Part of a small language model's weights: 246M tokens.
Each number is 50 + 10 x the weight over its row's rms, rounded and kept within 0 to 99. Layers, rows and columns count from 0. The size before them is the row's rms in percent of the matrix's.

# down: layer 11 MLP down (transposed), 704x256, rms 0.121, rows 665-681, columns 64-127
# gate: layer 11 MLP gate, 704x256, rms 0.123, rows 666-681, columns 64-127
# up: layer 11 MLP up, 704x256, rms 0.125, rows 666-681, columns 64-127
down665 110:64 67 42 52 38 35 38 54 35 44 59 56 43 52 69 43 69 49 49 48 33 58 61 44 45 28 37 55 43 46 50 50 51 47 36 44 54 50 45 64 48 58 39 37 55 46 45 62 49 58 56 53 39 50 43 44 34 41 42 43 31 39 35 54
gate666 100:54 47 57 43 54 47 51 57 35 55 43 30 58 53 56 54 43 54 45 52 50 64 33 50 60 50 58 58 45 44 61 69 60 46 45 42 65 47 66 52 49 50 43 47 42 67 64 69 52 49 62 44 33 59 56 61 46 41 66 62 72 47 31 49
up666 099:43 35 39 58 58 48 53 67 58 55 37 55 30 49 46 45 58 37 66 47 39 39 49 54 33 53 41 75 61 66 38 70 51 55 50 62 48 57 50 79 42 43 49 57 41 70 52 47 43 47 50 37 57 43 69 50 78 42 57 59 52 68 46 55
down666 100:61 51 47 45 53 52 44 57 49 70 61 55 54 50 48 54 48 52 61 53 42 43 47 49 27 50 57 35 62 50 54 46 57 49 52 45 40 45 49 51 65 28 36 48 48 51 43 55 50 51 61 55 48 50 39 62 58 50 56 51 58 35 52 44
gate667 102:37 62 50 64 44 52 47 44 42 49 67 39 40 49 37 36 56 56 55 63 58 44 39 41 54 79 40 44 51 59 52 70 54 62 62 46 53 42 48 40 47 58 62 54 41 41 53 54 43 65 51 52 35 53 45 29 43 54 63 35 61 56 52 61
up667 100:47 67 50 59 58 43 42 69 32 42 43 49 49 59 45 45 55 27 70 38 45 39 54 44 51 50 34 38 51 41 51 46 48 64 62 61 59 58 56 52 38 65 51 53 57 53 32 42 63 47 67 61 56 59 36 35 45 44 57 57 58 62 44 41
down667 100:53 63 60 62 63 54 53 55 58 60 42 40 59 62 40 43 51 52 52 54 51 47 47 42 42 38 39 41 46 47 57 44 64 50 65 45 62 50 48 49 49 51 51 47 70 42 64 59 43 43 74 43 59 43 56 33 57 42 35 39 48 48 31 37
gate668 103:67 59 42 61 54 45 37 50 59 56 57 46 58 46 52 59 51 39 60 48 49 56 50 58 48 38 36 54 50 76 63 58 59 41 46 49 52 54 83 56 37 40 29 40 52 68 46 44 45 60 62 62 54 64 48 52 49 53 46 34 44 64 48 59
up668 102:44 52 44 63 57 39 51 31 44 49 58 65 42 58 49 53 63 60 62 46 57 43 43 54 55 37 27 61 56 56 50 42 34 50 45 58 52 39 53 48 40 46 25 35 66 49 41 53 72 44 65 64 39 57 51 65 59 48 70 43 45 51 46 45
down668 101:49 59 48 48 65 51 57 48 53 45 32 30 46 66 55 52 54 42 67 36 50 58 44 58 48 37 51 53 43 55 50 67 46 59 46 51 53 45 48 38 51 51 44 42 60 53 57 42 65 46 57 51 62 37 26 50 56 40 68 55 38 37 46 42
gate669 097:60 42 42 37 45 40 38 54 41 50 36 53 51 33 45 70 58 44 48 63 36 40 56 51 51 49 36 30 55 50 53 53 43 40 57 54 59 47 51 45 47 62 50 50 58 49 67 67 57 23 50 47 27 63 63 40 47 56 45 50 51 40 44 74
up669 098:40 41 28 53 56 45 52 32 47 51 40 56 47 50 42 57 43 69 46 45 60 52 59 54 33 53 55 64 51 57 49 49 47 65 37 56 46 47 45 42 54 50 50 51 57 65 66 59 65 64 38 61 22 43 54 40 38 31 45 45 63 56 42 53
down669 098:46 60 52 45 54 59 48 58 45 41 53 33 43 61 52 35 55 59 31 65 46 55 43 36 52 53 49 55 46 27 38 41 60 56 58 43 36 48 57 54 55 59 64 50 59 46 36 35 72 40 42 54 54 51 59 43 27 48 50 48 65 49 57 37
gate670 101:35 58 57 60 65 41 58 50 36 50 50 37 66 43 44 36 28 51 61 47 52 61 61 58 46 57 36 29 31 30 61 51 78 56 46 47 66 46 53 48 60 47 48 44 75 58 53 33 50 63 41 39 54 47 64 59 59 58 45 50 50 37 41 49
up670 108:71 48 58 42 39 55 36 53 47 37 53 55 33 31 63 54 45 44 39 44 48 34 35 72 65 31 61 57 46 56 61 58 58 33 46 55 58 40 48 42 39 65 44 63 47 53 43 60 41 37 46 59 37 64 47 37 51 40 52 47 42 54 38 58
down670 105:54 37 38 37 46 47 51 50 18 55 35 52 56 61 55 50 50 51 35 41 57 45 23 62 46 62 23 42 49 69 54 53 55 53 35 73 56 32 45 52 60 50 38 39 65 43 48 39 50 54 58 58 57 34 59 42 45 60 54 38 46 59 53 49
gate671 103:61 47 38 45 45 31 53 62 58 51 52 47 46 35 64 52 59 41 46 43 43 59 59 56 58 33 49 70 60 23 60 59 46 42 50 41 42 60 44 52 60 56 43 52 60 50 49 46 53 55 36 54 47 65 30 35 44 64 56 25 43 50 49 48
up671 104:32 41 49 49 46 47 47 25 46 43 34 53 36 31 34 67 33 62 66 36 60 54 48 63 44 55 52 50 44 36 60 46 60 49 55 54 49 37 41 54 56 34 64 46 49 68 49 49 35 62 50 54 36 61 52 56 51 30 54 60 52 52 66 57
down671 104:68 68 41 37 41 59 49 56 56 50 43 46 54 63 50 70 44 51 59 55 28 42 66 57 28 38 52 56 46 34 55 56 53 63 29 47 47 55 56 37 40 32 43 45 51 55 70 62 47 40 58 55 55 52 48 48 52 37 54 51 64 53 48 53
gate672 098:53 40 60 46 68 33 49 70 37 66 50 32 30 39 66 63 47 58 41 53 59 77 55 55 52 45 59 73 44 40 76 61 69 45 58 56 60 57 54 46 45 54 43 60 49 69 52 57 48 59 55 46 46 50 47 49 56 40 48 59 33 45 60 46
up672 096:39 46 42 51 69 39 43 50 54 44 49 31 70 70 57 58 46 25 56 74 62 53 56 54 67 56 58 45 56 55 31 29 49 56 52 41 47 59 46 55 79 57 24 60 36 53 66 43 62 59 43 56 50 54 29 59 51 43 60 53 53 61 46 51
down672 095:47 53 57 54 43 55 48 53 34 40 46 44 58 25 40 50 59 42 49 35 39 69 43 58 42 60 43 48 49 51 47 52 41 42 45 44 61 51 61 59 37 63 63 54 57 52 48 78 46 35 50 56 51 36 46 57 52 49 56 55 58 52 52 36
gate673 101:41 62 53 60 50 50 67 54 26 52 43 37 50 44 40 56 55 46 44 55 45 75 55 51 61 55 62 53 43 67 64 52 63 51 62 38 59 44 47 58 53 69 49 59 55 49 49 68 34 53 51 37 60 64 62 37 42 54 65 46 49 34 44 40
up673 102:33 57 45 58 42 53 30 47 59 57 40 53 43 38 63 58 41 43 42 45 73 33 44 63 37 66 63 36 30 34 51 57 39 65 55 45 61 64 41 37 39 24 43 66 58 56 63 57 31 34 52 44 38 44 46 49 58 36 40 55 62 51 46 46
down673 104:51 51 50 56 41 44 62 59 59 38 44 61 35 54 47 44 46 52 51 47 57 53 34 43 43 65 78 34 50 39 27 45 63 44 44 53 50 52 50 40 58 56 44 47 57 59 56 46 54 51 51 70 49 49 53 52 45 49 43 39 54 54 53 52
gate674 096:48 36 56 48 54 42 49 39 46 39 44 74 52 52 49 56 69 65 51 49 45 68 53 48 26 53 52 25 42 57 58 52 55 62 46 64 47 55 41 56 68 37 35 46 42 53 55 66 52 46 48 45 40 58 60 43 48 46 54 49 50 27 34 45
up674 095:41 53 54 49 48 57 51 52 55 58 50 48 44 78 46 47 48 55 66 37 54 46 52 40 46 61 40 71 42 64 56 49 63 45 58 48 54 53 56 62 52 61 56 68 28 30 49 56 56 47 36 38 61 43 16 45 41 47 55 51 66 59 54 49
down674 093:47 43 53 39 70 51 53 58 52 31 60 66 53 59 68 31 62 44 38 60 45 40 50 34 43 61 76 34 56 34 54 61 40 68 52 63 35 47 42 56 63 35 40 31 53 54 68 57 49 44 51 48 39 42 65 47 64 53 47 51 55 42 37 51
gate675 105:42 36 54 32 47 37 56 50 62 33 53 52 51 47 59 63 42 56 49 44 65 48 48 61 48 48 40 48 50 44 49 48 43 37 49 37 62 58 47 58 65 51 65 66 81 55 48 65 63 66 49 19 47 47 36 50 59 58 68 41 66 60 58 38
up675 099:74 39 46 44 68 41 37 40 44 51 59 57 56 59 46 56 40 45 59 56 38 52 49 58 68 74 38 49 47 61 51 43 44 45 62 54 50 54 59 34 50 47 38 57 54 53 47 40 41 45 54 49 43 67 47 60 50 51 59 58 47 51 48 50
down675 101:48 61 33 63 66 46 54 36 54 47 60 48 44 58 44 25 45 58 34 52 40 38 53 58 52 39 52 45 49 49 56 57 48 36 32 49 66 56 59 59 32 54 59 47 63 47 68 63 54 47 35 29 61 67 37 35 48 57 48 42 43 60 62 43
gate676 099:47 71 55 45 52 39 37 46 46 49 55 44 38 56 51 55 32 51 53 41 55 40 51 53 72 58 50 72 42 49 62 39 39 56 41 50 57 54 52 43 48 45 49 72 32 54 54 63 64 55 56 50 58 48 35 39 42 28 62 28 49 54 54 64
up676 098:40 43 40 64 54 58 49 29 55 42 34 53 42 52 52 63 47 37 63 65 42 70 55 30 49 42 64 51 52 57 37 42 37 56 56 44 46 63 46 42 61 59 37 64 36 53 43 54 59 59 51 51 53 65 48 62 57 66 40 49 46 40 51 60
down676 099:64 54 37 45 37 60 60 49 43 46 40 35 37 27 49 49 51 59 71 39 45 56 37 58 46 66 55 47 45 44 66 65 40 41 59 53 52 48 46 38 59 47 46 49 63 49 42 56 57 41 45 58 46 60 47 56 44 52 57 45 50 59 42 52
gate677 099:53 55 52 66 47 47 45 45 38 57 53 45 45 48 47 35 41 47 59 56 59 54 52 55 29 54 38 40 42 53 54 43 63 45 41 63 38 55 51 26 68 67 55 54 42 38 37 52 48 54 33 44 49 39 37 42 39 47 64 36 41 52 63 61
up677 099:52 49 30 47 55 36 51 68 32 49 50 49 50 50 47 48 34 65 47 45 51 58 66 27 69 50 44 64 53 60 49 51 65 44 48 50 66 45 56 41 45 64 44 59 47 27 57 39 51 48 55 50 41 41 61 57 53 52 61 58 47 56 46 34
down677 097:39 48 55 43 65 33 41 43 41 42 49 66 44 48 44 52 66 40 50 63 59 49 47 63 30 56 50 46 38 58 38 48 43 57 77 35 53 59 53 43 50 37 52 49 48 45 59 48 62 52 55 50 49 46 56 27 78 53 37 44 57 64 41 60
gate678 098:43 49 52 68 40 46 56 52 49 49 57 12 47 57 63 69 35 32 80 51 57 53 36 60 51 35 40 56 58 55 48 50 57 54 29 54 67 53 43 45 45 49 64 58 49 53 55 36 40 57 30 57 44 56 59 41 41 53 51 55 47 37 63 48
up678 100:25 35 46 46 59 52 23 72 31 50 53 44 35 45 44 58 47 45 50 52 80 50 47 58 49 49 59 62 57 67 48 47 34 67 61 60 53 55 39 49 49 50 44 46 48 54 51 40 65 38 54 57 40 52 27 23 53 40 34 59 52 40 56 43
down678 100:52 59 51 38 53 49 47 54 45 38 50 52 44 53 75 38 62 41 37 57 48 64 69 49 57 43 37 37 75 40 30 43 53 56 35 59 56 42 51 49 49 59 44 51 60 56 41 52 63 39 49 55 57 51 42 54 59 49 51 62 40 56 56 31
gate679 093:63 32 56 45 69 49 49 51 42 49 38 40 60 65 51 74 33 29 72 60 45 50 54 60 55 60 42 34 54 48 50 42 31 56 67 57 48 48 55 45 49 48 45 49 39 57 54 43 47 54 47 58 35 41 49 56 63 57 76 51 45 58 44 36
up679 090:68 31 53 52 47 51 61 49 28 48 41 65 47 52 48 59 56 50 47 39 52 45 38 56 54 44 58 36 60 61 50 53 35 39 34 57 47 40 35 49 54 36 47 55 35 74 70 37 50 45 67 59 46 49 50 51 45 61 61 46 57 51 47 52
down679 091:44 54 43 52 45 51 52 46 44 55 37 47 45 57 52 40 40 37 46 52 57 47 59 44 58 50 51 46 63 38 46 22 48 58 28 53 56 61 58 33 36 63 48 64 54 37 40 47 53 51 48 38 67 48 51 55 47 32 51 51 51 42 50 56
gate680 100:49 42 56 46 30 33 40 30 46 47 62 41 58 50 52 40 38 47 60 36 55 67 39 52 51 48 49 33 39 42 46 64 57 53 58 61 53 46 41 38 46 60 60 44 67 58 64 59 60 51 53 36 45 43 55 36 47 38 58 44 38 33 54 49
up680 098:73 54 39 45 39 69 44 47 49 42 46 48 55 56 51 53 41 50 55 47 69 63 45 45 62 60 39 58 54 49 40 55 42 60 41 64 43 48 34 55 51 56 54 21 57 51 58 39 37 55 61 34 56 53 48 61 57 41 62 60 55 43 50 50
down680 097:41 49 55 44 47 61 31 56 43 40 41 72 65 49 54 53 45 51 41 59 68 50 50 44 44 61 55 33 63 39 42 47 52 44 35 27 53 52 50 40 49 48 50 51 36 48 54 46 53 36 52 30 55 57 59 62 51 49 63 52 41 55 44 50
gate681 100:40 41 48 48 62 60 47 56 45 49 69 44 45 46 40 52 66 54 36 47 47 61 52 52 59 49 49 52 38 59 46 56 57 45 37 39 49 70 60 42 61 70 53 52 61 49 65 59 61 48 69 53 47 58 51 46 55 52 55 58 37 54 50 59
up681 101:31 35 63 51 48 50 70 59 33 58 59 38 40 52 60 51 25 48 47 50 48 54 44 57 40 57 52 68 57 49 46 46 58 45 52 53 45 63 48 54 40 52 55 54 67 32 47 53 57 35 56 46 43 37 40 39 55 30 37 53 45 49 53 58
down681 101:43 50 47 49 58 57 64 40 54 52 47 47 44 45 44 49 62 50 59 29 49 50 28 55 64 57 72 49 35 67 43 66 56 33 51 59 54 42 37 49 57 49 42 56 61 63 56 46 46 48 43 54 55 53 56 59 40 64 65 39 67 36 47 48